From a checkpoint of a small transformer trained on Wikipedia: untied embeddings.
Each number is 128 + 32 x the weight over its row's rms, rounded and kept within 0 to 255. Layers, rows and columns count from 0. Numbers have three digits each. The size before them is the row's rms in percent of the matrix's.

# layer 4 MLP down (transposed), 256x128, rms 0.278, rows 76-147, columns 0-63
106:155145173158093162176158144149147152163185101106118116075166097110083139135114180112123159093112136191148183140135133112150133122117160054123128167136145175158129111146136079108133150163083120
100:092144162117166136138144135147152070148202186156107142145118135107152126114063149216137128077183171128094161105147158115151094119085141158117180113103131106153134113121152141164127108163155144
115:129188118145135171144168140113135105143106164172155118133154071069093108158134075098117047083183128176085154145105146097130143160125169123135108143071112129133151147095118142158169071105116086
100:086159117118135152133108204090118089128161089165152172140196123080123102120178162130102160094176153095138136114087135133106174163152108103096132078137158145158153133155129171080103112094136160
101:108159130123126113150099152111098133134098160101077131152115142226159098109144134101142113122100108112104165126132098149135116148192125121100250237123078155121160071097168117161141113121100159
098:134202148162134133160176140156103057117071158144115108102097101185131101149134091064078114141159134131170122152163111067111135091146091153139159149151137122131145135150141152171142082083100120
106:137165099124131115140182140146164147131079108087097161054097113185089206133112150134187090118113186181119130124080105170160121096154140118151132132125154115111146132157074132163120124150108104
095:127140189123187132128061133143156114142195123104089087104132113185131172108096152152116111150098122205167135093111172105086178133171101118167157146111134138114088062104061112114108112093174098
094:147167139118129098141104104096098099162182085154149157150144107091113177114145061148136168072168112147140175153113131131136138122145120112120107114049158122131094134114125173106137152052151133
093:072158113122093122152163063125159139125163066148118096140125116143089119142155134165081100093175209114157123103118132185157087176133130142095097107101140103108160150139024135158084120117098097
097:103150143092112130140210174092138109116157107197103125101109136098148126105196133139109173151198186069177158161126168123132120066101172070092155125156152157130090134105146061126128165165149101
098:059098126121151124127174123083216132132153083111179111174090114120101130135110159179096111168093138122094150136098174116098085130122132107182084120152131086137145144141113091153133139111110176
107:086142119128146093126168114111167108152124142136141127162149131164131087094079123157147088118156065166164079120094112167121171154171115154099134114136090129108114147127129096115141171120128157
109:128127114113067106131166162127124162107079145096132147136153196129084156127114098097116188213173155188143187102151190165116121136138137127112172150129130095072148098106202139124119150181167105
108:111150088144141121105083143104087098105119138147148151159115147151118098133139149154161137202189114108135103137108171106082091080178102073143161057113043115111119106123082121070120155134117063
096:144111146116174116102120093165078093081130150142129115137138171128122121071140065109139115171083151128122154198107134119071126123138133197099160087097102167164106101092164148143150179081130094
095:112177116138118059128112094143130137078149183147083158157190054106117098106171167111099111153122113141111131142132164088113143091157070123143119068163078136120100129174134094125150115148085091
106:152100082154096079130144101132114078110145097124091107160116148102122121170140114132055165163144106094172109118087119199149146108175058196161105171161172120111115120112163130094138134111161158
100:171142145111136080173079132185149141112119148097107179144138138166128081189113166113117132125148124173152072079103124112098135098187129174156124107129133058103130107165116174076085099179125140
106:163109159183085122116119144095088161159127078150163155115154118149169115114178153150138112144124163121156076113140109095099146141063168127201049078129067173198148156160070099125170138119092097
108:093115127104168168105127119085136086147135123106153119141133086100154169201128126169123084167146121102108129104085184126100086134092151064091112141153060174157148093088189151139132121089115131
107:071148152167138142129126117137143135156078146103163114179166130090120127160177119146166165098108189158049135145140131151085173146083118157156169143126176130147161027124103117103082102096148117
097:143112135150161130149089146127129132216114126101190120118127127140139101126156161077201159112149162119081110100137182115157110146174111147124126082160118111210179089143167135159139143150152168
101:170144102082110176120203175143180145121119132114101135144072089157189108167134125153135094084092112146104246164172107139100165147154128165127133153087105091103066108129135120138124161169094127
106:121115093141095085116121173181096095140190108131140203085152146197112105174076139147144089080199142139096146173151198148128099173123185094168092076161127107180122133112185142135134162084136141
101:136114088159097071134151125151135118123117150200141137116150173096161130074113168154086139146145128055101172118115150170155125085138117143182061151135137105154149145141169128112064133084115126
104:104102150135164165095151132122153076120117077149123104109161212127152142156132125112135170090111170121167142192095178093132121166171087131146152147115113174146138154124148138141197076061164148
099:132092159143112123111109128134107067061112124105108114167137165041140127150128188068056183148125013153133127129115157142113171099078092110099119105175141132129139148095080108095148126142135139
093:109070163106094133130091136130128190118130102129117148104132139150154135126119154121142181120122087113061148112101098118137113180051132108150148170088125156122150149154102093114066181092139088
098:099132091087199118111139141110104162166153112144098138082119138131153072099105087163127118149105125117106116114128086162122171188111104168100060090185146169080089128174073108132126163163089162
101:094182146146113166079139072100125145118132124143083154076149205110137133131188099156126112094118201146193138036162147148183114159191080129115134149117161122135125172146162098173147066162111092
095:104156118152108119066135091081138120119129169133122122143138116111196142149123116135086110117136200154108139091220105126119085117116138111119127074156121174138084148088103119062144122135135074
104:117035151114113199176102118074063159161130180167122138130099068113068153163145153135165102147126094179117079132084118162101090151104097151127065132124122134138125107134120139136092089129076081
092:079156163145061101093102135115108083070105169140136151125130134094164128127182195101155134112155183148170163148169113052171084115137141120125120100105166146121123102079075100108173188090174095
099:081141165103131132095132132189078103114154173141142141128155155108093163133103073124080128138091142132067098062095096114163133172105155097104104088106147141090155110169151147133126193113140160
102:152120098136126152125134142132166098081141106122112110145126194066087148109118054144151128125039147114137171126105107090138148151086072101089159115059127118148122112166137148170166127138153092
093:087127110081093201128105099132144059153056089160173135122160123150101164134136132107172096152107128138177144101150061108098119115184193111034094113145099130096119120152069071145166111115152121
105:127105108112122174140160142130159130188118127145095103123127087152166109136115156126130057140092122182107117107112147136158092158112093105139146147110192139107070058084154156178131065107107069
120:110135091119174142107134146146130051144114191133111142113106117136116142088135121181099148127136109123087094094161181109085117129182126171187110096132093125129119132090130099080136149145068157
093:082158172191137152118146116101117122136146073180116093106108131140166136121177125147107140120178156145159157131113092197075101109111121081158128119115098180122151126121120100150137158148137173
094:089130093198135121103179025114146184169133173126113148155138097116123144137106153164124146131164124163142157162112120093108151196164170126126193095150173150150106100106115147162150164174122105
101:151166155144145127123129138090148116096118130176122121132137158157080102140135124148171130097132057140085127123052128069164137137153151141111140105084132108171114144139129082113073159143108068
091:139136115116087096182104142099112116126132149107169086140119121105107131116220168139051116165134098079083124108134127142095146142176133161141172164146206144090156167078171124153087085093077114
096:101127127135083244131177115108144100113110083130107151122115090140141148151089083071139184094111153095189163170132090153117128199096075130178200109132129105144126105064118122062155125159131127
094:141140049082212120158113097097157152079048160174103146154111140124155098118141127103085161176115085111116084144097110116087086116149120084132136134117074107128131093126078115088203130145074114
111:116140209141139145156144086097116071145143142079126178182083192128086105087114152135108160098082085134114108088161175132131119109147171124163187146086166120079091138151117095059166106109108147
095:152143128040095141199135154119115105130106137123172167123132156113155137151119152067169141180110067067174162151145140107068156127113137116097132117082210113123147125126164135133129163129125123
100:104078153123166148119107157159135169150147136141097173186124142090098171067141149127159154153104171109173135093080141161119129135168115154142170100135145092104113134162140147119186108100142149
096:133116141092097141105118104152178167082112217143108127137079146112155127169144052104086148119117130123081096109160129126148170154123221152159092128127150120122143163137117170165096141146151115
099:156161166250107133110144056110152180119177168098150116097094071145147101148150152178141102137073143145124098087134166139087143153114099107130122105125092171085122122059136108032111124132163143
099:128169152142137134151133191063179032162168114123139107184136175117151148091134155125142116157114099128115150040140102088122141173096099109105102133143167120151123122118096086125136081116098064
108:091148116117129129130075103148143133134146101107145105147121168101050055126140090145078084150064060103117136095108082095075105130154112082127200106115112098113135138023167174123112131116164171
096:111104165020130107070088106142093119124146189055164103147101099118099102107125158097121130162099148150125145141119077109156087116151112126094194129154111118115107121077163123120121144108095144
095:119112107136093105133137121178172137139158171125137176116091135177108141075165129116239196114137175056125166160169136101138150175138112130084118134180153096095130125117076157115113119191096108
111:190145089152131149129108069137141126178128135183188071065028150149158093132122165100147106145159078179115135127190175137150172133111127124119141157104172158169041112113159133199085126140125116
105:151142138099156097154107149130149158079116049081110114124086066145122146108059133127150130157117090105046105125117130182137110105132109056051163130182080142137120165123110139140127143179121175
096:168093120160136123110125163131106109117198070136074134151119130151070172148095116097093104075148070148137164108129147106120085109109135113112125113157096159182086092114122122143112119111167130
096:157159089121096127139141135045159163116111145094087136094129161147120111156058194175114183089142090091096117123138167103085123132124126119160131143196174136110117118082129153209155123107130161
098:115159155161107118184187153112093099152151155202097112191123161106156109164141151156180152176141156090118097114126187170142142196164140107130110122158137091103112102090101111142129127173144098
091:131124102097146123158111177104172107159121157111189124120118098114162142180146133119104123101110010130112169129128133146109133169153147170098088137148151092142121120127175207217159121147107117
098:178036168159128118154142129154102152158080185114111122188119113080117124089100210051129083146170193124163159082127150123170129178102112129112166122101157157125160190140139096104190174162152105
098:110131165121164174133090117128106183170151096083139177147170141177101101135171144060151151085129068121158095128118085125126046105161095146116083099128163136091106115136076109146150161109051133
094:178137107137107085097057088189080106107098121119142123161085128141139129134095141166153152130103022129183134139091131135114122121104146122112200112126126107180115082123145090194167173135130151
100:104094133061192204153159098132053148115124089168123154113157075094155123129095165155179106097173077174140101190164128132094065128101094174130130095063104120140132133145098130123115166117111060
104:160100085103133073107162192183110152102128139088103091125143110148119139159145171145097132127149118130147109143112124142088141126156081105183104016120143100096094134140148099110122136120100168
107:169137100160131116158166077148119114135121139161072066145139093149122211080157157139138122190133087140109144155156154118175050139152142110121125099098095177169179117125096162208141132152146110
104:144114151112176148139149104092120119152146093103138104131089151112197127116076138153137085100058113135113120157109160174118114124142159143133089132130102117085115083132149143150097205104152136
105:087120131051131146104163183143165150062118061140138182146174077137076118124098086139116109134103220125128076104088111144118110095093180142189154134085116086105162162138182140111148093119082131
101:106104196156192154145206153079094109144201120128070123093145134189107102166176107145139155139116171133124131107067116116081178151108098095132118161143075134149083145121123136198099156163163195
092:123094143147101179175222127090109161145139161090112104163095140131144157145098156125129155106081062120079119088164105132111100120141111109176173139133180101132107114097155136134147111175132161
122:127103087118108152096162098143140118155146092145126118178118120147150160177141154107116132093174000101116158142129130137102120175100151135121116122160150137132045199096136107147126154166103114
102:102141109119150112101119189182106100202119183083119115128147098122094098129143108126112138181105162155189129166122130123070169156102143131093123143166119198146132139073105166112121107141120160
# layer 4 MLP gate, 256x128, rms 0.301, rows 77-147, columns 0-63
095:061168181114129117170103088135099157128191110166126159148076162091206180107151172107135138098060112156156144157047154130067127100108159121144135119166120091100071120096147183144150153104113124
105:118059144115152150145094096176142118119114139163157080139100165108138113130113171116140180094090098098122111178080140096142163129093106133089111132121198108122089152192160142114087129157100139
104:134147153092197161092130167127115182065208077149076148101084140125075135166083091169130122104169170114098120131079098165089138115157128124097155143122122107147189143130134140118157149077054110
099:125065112123126166126181177142099137104113133096131123150081104159077116071160136112126144166135095157085093096090156124084156095105098111142188112121134119114060062160142130166143157106166145
090:170148137123158151174120161142127161210171127105133162107094154140111121194125114138055094094102098103184120110177126133135090111115085173192113153124063095101167126123146118191119098098160121
100:161124159084130120118084120122106137089073192173111166160121070188153157137122142122150151163123139103132130118088121146166142200169091118124150143143114117119187189126168099165117133112137114
090:125100169130166079166084184105114122132100124100071123145114114150137214135079148105095114132146152175117114058086144152106114178117218113184186163182188155151150123130123126141136122156116055
098:138109132098104096096154158087097137161155107126109151127174157111129120125124039078113139143148218147117134133175162123090179159148112112107109104126115088187153099086139051190128116098143178
100:145084116187153140082125162138098065169107154125093100106116047178109108143105128128089101127185111104149116106081129154099120155190166145161134136123118083123121190120120169164120104206120093
099:106090135123160119132189097123141080109060141095139170103088125078165100155062125102020089126103146132115067149101103165111126142204090127145139139163113115144124145145160156096131086151183164
096:154142118160132139068155123087195165054174055150094161167129129084149183121151118099154155150093164149104151168073200073108180105149176125144096168140114130140165103130119129161118103101131078
101:088109088062108154111121144061112163119113143134132135131055146094090177156137106131107144123108106180161144170140183141118097124156159192140124127104127122155113080142150206075166089160131139
109:134067097146119139111091122152149163113106109121098124138148183087118090134090122149156133171092100167088108143127131148105114147062192103147145126147189127130147095171220149118134156134096150
108:160111037134180137108093141132146097136062129112138120102114166139148151159069113121157179161090112088148158069197099154139130142158131163168115200095111128134118152089124152163100082064137179
092:124160145165091097160134102134123139146179145153146125138065136076091142114127104127168163104103094122097121100196105021083109136132151131148151131123143154134128131144133130148167242162110137
097:091094129089153127160140205141161209122124126129162092140099124105115131159139092139175136166141133137133121128131163092095152141126035098143129146097088088085148131126088127133138161122125154
103:097117130160073160118168120072152207097078206093120095189090146135154167100132137105117094156118095161180162139108165083097174139088088141161129139109136156106140121058153157133126148096117086
101:151110110140173117138129129113142134139129116145145138181138209177122154119107145157080146151115104191118084118083172187149155100136115129101107092111144153110161135128112148101134136119200125
097:137056111142135138120109178148127122132175117126136099120124127123155107129145097191117087138111154122156095120174132131078156073124151151145108123165111033174186128154128087129172160138105124
108:090123157121093086116092178159103166142134107142129097108080140114118192099122110147170082154136122155121133150133156097076129133124099092102077099136129139131102097096154070141133128090052089
101:126138151181145127055132123146126125124096125145118118117118113154128161134131108106117171094134125110167110205159126112109170087186095126161181138107160122094109118118103130141087128130135084
112:200131149133124120167091123087110153160091170147126100119142076132167142133111139086111121133147141076062182150135124130108154127083151178130144161110105099107085161106114136147073154165139132
104:096137182139143150119097082126149141113162128083150168058132111085116068141157157079176136167091161120100124135083127164082110126137151139108175127167056050102130121077105194081141170115104109
107:091152199122110121127030137091136081192119165146111145095097210096122131088167157162148138127113125133119068136104093118111101095134109188141128166080119170096191144108123099099121163108105157
100:162120093174112114127123105187052183130183088167144097163141113089088152141144093109090113140124083162118157069148119206169149098053143150131196133155112117192096150112150116127114058141131136
109:153099147160110136170200194096092069148150148162154088161115159137128096118096135107117108186142191099142069178107101127158148114191098183145162101095161139116155092136152171086098134090112097
089:139110090166125122115089163139202046131132119079130143070155148130111141153103090139166117140050131093153102150124135060075170166148150141173092094132156122167155123105073132103102152082118094
092:161062129115112126113128151070160071074100156118150153123156123086156121160161142131149139075124119121166113163146111142123142090166110139107124157204164137073211144145216098108107127151092047
097:099133170153108184126100079154073145140169151124096111152189138126155058144144130100097090115131129117119126107066129115157138126169158086146127095131079089176144142121154106143151135112190215
096:107157086165136144062155129120142132127144105162107125131117164118104120109082142120105129138143122113097147146157084136129122149173137116098175186155159166080128123134201101150078094134142125
091:111089142107099157150126127099143141160148106169158137205068168108127088095107125123108130138116116076076103146094051108099115132177106119171079098108138110125140109072115150140135151102117109
107:167159112121156179090122120065148108103150147141187143067119126125201147146148160140124150136184169087125086138139143123124083107114111126108118091152102104130119091111117124179132156116126178
099:133103145179143145106074189137131159102218103086088066100101095143099166097080132122139096156116146129085089101141205172111140144115121124122117075182093081165166087147100115135167148094097113
101:139096120081089108102173171200147110072046153112075092132153138135151124216135153109119091093059138122089125131100093138173109137176118108157110103111131096177134121124142143133051106141091088
105:166156174099145137124186161095075194139110113132124128139122135049145048128120110117090112127154101149112075086088107103098083062155146110080171143157128113077144137111135092098099111147110110
092:126159122086091201080110168099093081116061103131171151127153187122170153150084110154213101152132108110147092097077131078147087137094087119109139159127115132132128105087088050153161150119197135
106:126126126098124101093104099100070148161160100123135138138101153091128114123192133163139134124126137149195137137103141135141111148107102111150218080085128129172133151131172148148060088118103170
116:136082069126157170119129173145158108141132124016106153150102152089187229115127120110170096141096134162125094140079136104121112136124203101136111114100130138191139150094166131127148132136145060
091:126092195131092157071128145050167103139170115168194126078097125139162162158137132099099090146105140121051136121149157094136128169157170050181157071139154151145145105086142106123137128136121147
096:046117124073119078145146190116134139145177125205206135103117118139128146100131141124122086156138084096169130149126123176095155085180100099174100076137112099093103088120093118096135120170125071
103:140113128096104140123135171127128079147123087159103137165124118129159140133162183140120119139133140118095107117131176156126119164099096089162139069092161154153100081167153159184184104114159181
106:155184078132106143121169224147098125095139065156135109138143075094111125125088157158171087156126213089137155149079154082132105097118114124100064069105082117136138128088136164208110143112136135
101:103085110112180136114121137129124157161186089137074110091167064149124125136146156190104139098158118162122075192160147102090094133166129130094130060086125117117144115095114143168095107147107108
087:110169167126153125200162081055115143141134113081150079114086110108090124163155180153101105165144127121103094173115137125072144162122178129164152145163100129152108134108178124179188129157120125
106:138070089093119116163103090132147158155141132135115176155125113136112097128108148145115150168119057097046130090098126118102100095163157152115103160103141093122159140078158098153095103197114187
097:093089168071113171131098193178152072168142110179143149117067148141103181133114121088143065085140137109106109170162142126091128147126170084181159120146118111159125174191121140080148142126069141
102:125100126124090143192159052150096112083131140164199098105124116146123161110095112114121116185130165175148153124105119110108134082170101080106090169102128157218049109112178119087105190099202109
109:112197111139119161122123125157150093104051169140130083176143130140110091170087155117165135073113108166115086119068149138131075078149146146162120190108137147099075145113198112113141121105151176
104:112179162144156130119185130135115030110082153184080087178113140128155096128111127141138142086152130137078113098139174051087178152095107095161145144132161112082115116096187109169146157116098118
097:086159141135161101142132138054197157184103105100155119109090112095150143122156182095087148133107133117206097146128178057114169155143111108150153147149178117180076073112139096119087152102078113
096:086159147127125133081133122135100154102144145111063099163169136100090095105156100117104118131137134140159117154115100069137126107147141186107166106179108140178087161138195108107079094166094104
100:156198145168134177082092181094082183177157156112129125173115109116172154135159120080150119151078144124145126095097157070064107086126175131117118093198085112105139141176172179139071062137072128
099:102158123148117130106121078111112124123067124143095142126101080083131188141103128101135159146142062114127121127107148147154164188145113151128160121158100103121152190103208113138132094161167087
125:144189183144117164104121173174099120127154110159107169126150133105049045128119112159176114122151169090106104153059118173106142053139056100149151104108103101165179144113118120104143121147096183
102:099104096098124112134114123112136111026155172138164091169120138160111098122092146166145125175129112110154140122093124114066119092143141169191115108125178095140103168158115165131137116142123118
096:110155192113108161120092115136184152141151148092133140121094142151087101131184071177135099183076193169126124115123119144077156142142069110104168134160072065120123115167118162132125121132117094
103:118106156106053062139119176093116105127086166126165154162125121084167145110146129123096152140098152130132236154092174144136101138186118051146113151120126111182176074160101122167127100177162132
098:080140137139132104120147106073140156139131140122120125102080124143108172063099154176141119120166140116108132076094075067057118164064132132200088120189161116121116126123144128143105111107144120
099:068149122092083118129136173126086085125135128070146098077153109125143145128142090149134215121103116123146101130129159119081152138143139083155125107128148159131144099124115080089105097123128068
109:119173104083147089140189173160166152142130170180167104186058179138149075188120108131079137099080120128143121095089114079092164151159104188106105151128086160085175128072107178108224071078137151
092:139135114117149101108135173139140145109130124187162066057098132078129068126124134169143145161073094139198154130107126064106168166153167129140122158134179115178149163151138116112149142147170091
104:121122186109109158151124172156173129130135098098145077139143140143116079180111099094099179134096156113058114117173188112183179162132157120115109085125039108146080192126120143107072099160165125
102:166118155063132172127118155146142170162111126102066142057122112147132110144156135180201193078136112167131047129157120169100096147103158080127181130079145123160131122176128143101215158130103137
106:133053132079116131157136120159135162171170124074102173189127109094148147164179129158113138130129084201125130088072129109120116109155185132103098171089138167111120119136185184114096159144124116
103:134149109138180126098160113168104116156127109175122120155084091093138139113168150161115118122111140088126171129110139088152092126135133152102136134105095079116052133129112151151084104169118158
108:190146094077132134153078170110044123154171138106142166139130113122125107121163130130122122093104129153041088122096127109136122139083148134156134148137084086141153095131153153174138132122175132
095:089123091136080134170052112147136100142156154134140129118138070135109125099114098129111124218080136173172123121154125060144117154129118144105093149162118127160095102138133105201041161095098147
100:155120096157120057114126149116087089100148137109137094094186110126094157155102094167120190109110089176130142143146141131149165172110160083176063127077153114166126123140117071192095137082170177
091:138095125122133131163099115171129152059113149118140059138061142165104097134164122135118117176126103119155091072198144119129127121105111183139166149137127129121171148147104129114183109136229072
119:152157121148119188092095067108118091107148080133135128179109129177102110160155135176074173142163207087151136109169224136084168130117116162138132092147080125136158125124127100166158141154093127
099:111099136161081154162170120151113103145092141101157143144070159167134057115086127174071133106163113150129133109137145088122093171121110158144155141167140147130095108076089090172130126147154102
# layer 4 MLP up, 256x128, rms 0.302, rows 77-147, columns 0-63
101:112063060142170141082145159144237119134132139094112103135133105180115146120088154045119089140110111132077202066123129132116143159142126140100095150099141169136099143151166078115085125152107161
108:038159130081159116137120134155108169143114130079093135101183088120119094151071102144116104150104094141091111116144121108178107156151124165131107153116079108169157187021133101136170124097109141
106:178149130132125132139163105073135150132126177105150093138130119099085102153118074136114103110160132120150125154108158134151105100081068096105175119186069167142093138151067107057158176115031129
101:142136080138095122100135166136160113158135137111093065183162167083132151153166087127135192136141119191085180088134123177132102086074132143153126187041092158178092116089133155145167127174143163
094:159148147137172189152161123172118102140149140167172103069067103140153190126095095135098105099143112144131062154106061121174156116182118155126079146124113152093118168124124102151120129082149149
099:096107104093139122136177120121164111064120148159146161126139109178149128084079104147073152153142151108152104064093135159161119182151122165144116159047089140099167170178136114160117117116151157
094:087163109121158154111156152137119145093150136107153148102083184148140088128158163163185201146095116081187061152179116128163152177149127102106077098150167126137112179153133119135152111114121094
097:087171159140154132112105140158117143090155164047124150157058155141172094116121163084143096083158128168164117136058127116135141152109169126138187143113153132116097092121165193096149156146121149
097:070119093159120171106173189125137183113084116167079118115141106175157150166019170134068108117155117117158115134098197183149196122174117101155127112181126114107159166163127143074121123128126078
091:150143060129154128154143118182116196191160116178096181170097123116118103092132120136184064129172123139101101100165147149129101143119175143063168056118152140124134150176131130086099094126112057
097:166135060110093149140084159140090121145074104136122132120125118128170134170141159093093141096097149161105172120092077202142117084101082135153144152090120164156176211136092119154151114149089075
109:115095095133162090133120079103119121165090133176184197113128156170154058111095098133058139184121102115091128110153137145044195117141106116073087148100111145108134130112095134112183112083097088
107:180065084147139063154154108123088220103163137142143132131119156154103117131187177099141194112146053136106163097152130127142133152145118176145143159137125182107142143124205088098127149089115137
104:148116103107157170115117129201132159099137092108099136158128145097125126154124136130091158167164128107032139145058119120076134139083151115148178060106157167127133046108126072061110121127117086
092:118152163101189135153119196106197103160134160101138114112110130104097136154127104126087145095135110150148075096201072159108112135088164129122136028156130152165192155146102133144088129125097124
098:095138125154097114114177153095140158118128141127103193156144096172087143073160111095116135133133107116087151170073137112102218203075116138155138114103123101164140084138142070089114148122120155
114:107112200107153163129074117108111138127123138116118071133175141120138104134171104126156126154116094157124169170121085127110195203147108135141107130104136136101134054177115135152175096136118104
109:115169120063128159110121090128115146160134220143104120072192128122089113110107139135142164089151184087147108224200140043120112144130114172161069116175131137130103118143109120177098134142090140
109:136125143148153155115072089095161118094135133118157155114069146129151121140112146139094108148091145140173176131149190137152162118127141128194100134115137056174078098141092143169079156169204097
112:133109131180144053113129109119073145134140112177088176155089095185144148141145111166153142104120157151119047114087113154115153080147138139134130142134107173174098138088110112075153169097181131
109:115111158125125136175146163093131135182171112139143077080145145160085179114129123100113153156158097178110109147088159150124149115069102086074127184154085160138188110108109086167114170125105115
108:090174127074055133100130124098060090092160179126156131138123104087132149126110081094130075148118164106164170145144079107110162116105136148132111165209117166179174131150129104186085186150156113
106:143172101100120115137139166113151162158147118122137116120145133153143149121143116197118120151117101167131146104162153128102143115138128084046109082063151107091159107107095134138145166076121136
107:124154122127138180105130117138133088159107112154074163130150125131127109113171124162140100142083107095049084106099096148101165125103127167129140197096089142148167059101130129124201136163100033
101:123119111150198139049167119160156136087094143138144063080199138175135158129145104132102091101120136135147147154138133203123120158185074127120133101206189117141147131108147112083045108147081137
100:094183150128181142119115126134162135126120141179152095110105100059142171111131135132096123080120102090107105170178118192107104104133129110151077187100093135095165136075175115119113073185144128
083:119169163114114151167165100188044180104135148165053148167116081116125180144126092135122092127174052163130159114145124169121088132147159114085157167122133084089138146152136144148187118175144176
094:117094098124113135111106098125117147191186103078130136104071171136106151116132117145103178132168196165121167085126161095148101129062141133142125099114072157120108130107140155126141141164143195
097:124161133163076124121145146101153104131131098157106195100120162132133146140117116182103169125114158160117138110129177122136088160119173084113107130160143174081114180103171116142211099145159108
101:178118119158087092121137119151072108161111091093084176082156146119106069157105111104132148143126123111102140117124109160177103139143148153152096139074125113058079075135202141143093113104130054
100:161155129090135123092105132113111119124141060102076137110147082186098153201106104146148147124076126141158134108181194136117097168150166128103102142156134103151164132140092164094137159087079153
109:085080063138111116077111049123166130149144124127123159163078105146110090104157106140128137169103052145122133146142093136117110164126131143152074119108156065122145148131115150098066130147149081
096:163149122165155190112160112032126122179161134179133118113139166188139101157146153134160140072103183132186115052140194193187117132152114185119126125104150098163147200091071135138126112171094197
102:146132113159128141141101161127088213081149109152095116133119036115152075093134179187118097136140110184089120100148137117163107109148085128128130095090147094114120058172108111115125157160192117
108:158186113130100098155081152102152124139131106136107166101112090164135169217094147111129088129119150078127187132145136120147205160138178173123169155098121145148175114080106175180179146129077151
096:063137154119198092136160071177150072123071082159140098126124120128089088068104108155100091137147109150174107055125141140167147118159140087147146067071104101135140130123156121122135122154165129
107:146072121063130150093096087165146133143117225158232134196165153109097155129164158144159170124104123125134130137124141150181113153132153149182133080062102121136076108169112102110156089107079129
112:140117124128131106137173104088083079143150141142119155132118111164132158126143122142081165123135139100091144150168141080091146153121110076133112102084095084126054149122070151137209193124118144
096:140120161119173066117155129105082080127108109219074169111118053171156169171059077165161117119117131133195126093138114128117132142112155120107125178109173096122157127141079186137124160152132091
098:106147073073171129164122141140107128219139128100146195133134119120176157124117142128164119135119125112131145152185127091171186165162120155127102140168151144071113122092070157111149093150165131
100:159145105155099133095105179140159133138083158112183086122050131115060170101167128081130131121180110161103172139060159122131158131175129165144095147165122102110124127162085075124173118146079135
107:104097210133153105135094107170180157084134177110074113164142169151063153175140129152205152091148100136111127115110073103143110101116185130158158115147156139134105158149159115129217103077145113
094:117114073143077134164124128086143113113138102097191169076098128045102125102114106122123153056129112117168113079144058139096107163100117145158114195102169159129129158107106168138124113103118140
097:096149171156058175221148124072140085182140178098089106025057143079079127097146157159134113169226145086094152116155136163143140149096159164145139112111109175153127142050129140139145135131097105
109:133097101134198133130154115126092108077097035180086161196109141095116094121066098125079137134059149120095100132151097135147158135097101116131116111098182129116139086146137137138083134167108136
092:137168104115127112121104126151154125134118202138149094130101153210099102135126114107185107078140069157170115092132129134146130119108134139102091159112154157170185035091160146155132234135127153
102:135119150106161098091165128123118120136137050137153171078133123047103173161099132154103138094105083157148121074098123165117167132163084151105159136164109129057150162168143151145157101095135110
102:082102102134151059128140085105088101119108124135094096127147045092161132127131125147070071138070070105122125123156112089208138171158086170193160126153093087154136098154166124151073119159108124
097:098095055133111134099114150134122128120147106004132138125109133101096106147112142103118143145050146122114105188102132110169124095162130115132140135146078108119087088178139147101172082105114128
094:140158162142107166083117115084119132118119150130128177161158162159132115075118068117071126154167125165090130121154068093154104073136075139120130111117137165118166082141130137147147054164140155
095:112125096090108148171121137135142168119076142154114149146079135145152182135093145072172075131212174150090162103151110117099132066160106116139086090097166121156118136160149133146117151163136084
100:147157200117152148131114163094117135140090059172074093123102173171111139110044146162119116159159119121155089123108093065113125109126091099120154131133115133115107090120100130143102077181092074
095:103154143135163092155158110146062088091104134114158123147100113130137145133068133164152192082166169132107099126120123141162134110195132105113192127082132118117149119149127099149167138085146062
117:103105097076152139139102067134148168114132151109129092090111147065172113117108166094115141127130065161138160081162160153126110147084170136109135151141109125129167072125172162110143156150153120
090:120117139087162117182074146138122135101078152068186069099095092151113099161092127122116137141109137142180167086137154166167086141119135168112153178109137166074123129094159145142098087077103118
108:084155204090105109111137079108136122142138120118104108129115124113160129114152114192104114122091120156147092106117145160041104153147118145097185171163118124101093102158128191102054153125117078
089:153227122114120107142102131151116156152132123111176101150117139166107049162047130140154105099105102114117088151165071115078149127172090122128181158099133117106137139101110138116096127162149123
102:136159132204125139125092101110132106152078132180157144110149137152169155195175129146141190130137081184137145125155147155146130116093126155113102191097117143105164073091122107145104118170140169
097:165150101145141154141157087146112195156127139193112124154085148156133144078126128080146041105131128137118129154118117155143115115122070206110159166106099143158103111127172184105143134165189190
098:082136147063116172129107136147147080106086065128085118099075118143091097129163077151133087124098150092062115137111132137158086138052109144099114113105140093137098143078142139152180135114125117
098:150143093153068079126112142126172105177122159147157190072130146045134158106132103147092116129131129074124132135150138176147142188150169125148124142171129148101133159070104124162110119111119138
097:161175113146122093151115069115115142101098117096141150160148154075179170133128171160144099143103116113160183110051041071103113164148074136108142174107156123140109133110145062149157151091099141
095:183105146098130129101116083086133117071174172140173169149154132107101135163068122090097166191129179092144120159141198164158114169136152054148157159202172122160090142092133148177038084126064148
108:119121133140131113147127094110127138182178160138108132205103102108101108136179126113174114137153142168090199106067122148151131096155171122112101107126080131061111151112151203157117118133120153
116:094132058139111113181167095160090100143121114156092013133125141153176170130159123126149159133136115123109169167111155100100067091105069156149092162159151127150095099138089197167054126123116199
118:109144141127139067061078153194150092145144143125130136116119165100146073100129117121177116107081109135139119093156139102151123099100152110161153122111051111133197098099134147167136186164192144
100:105113079131119088176096131154107161117128136152142088148141135138153149074114116087096116204106117118198129133147060071165130172175121116195123114145151123158107104204150116176102107105114127
097:127106168125145188109117096164183125169103106112195158098145139195104179116161150086148117154125188185154117142169134121141096162089157184150141147146121088192149170118108062131085133089083144
097:133065115198102123149156153105128096140110098133094075205092129166144109159101138135143122154084166137105109123193132092155127125122103156188180123160103087092086121207128092124229118097183091
105:103092143085116060159129209157163165163089130155101124083117136117136173112077154068130086170103086198128141107143074107163138154143140117128140171115130118169106181115122154119097125106184129
098:103127087178132082107060105164170155185141170164091089133110137107157126164112101086166190130107105145092142151144138119115125136158124080103147087092190092165145104094093121173133119152076155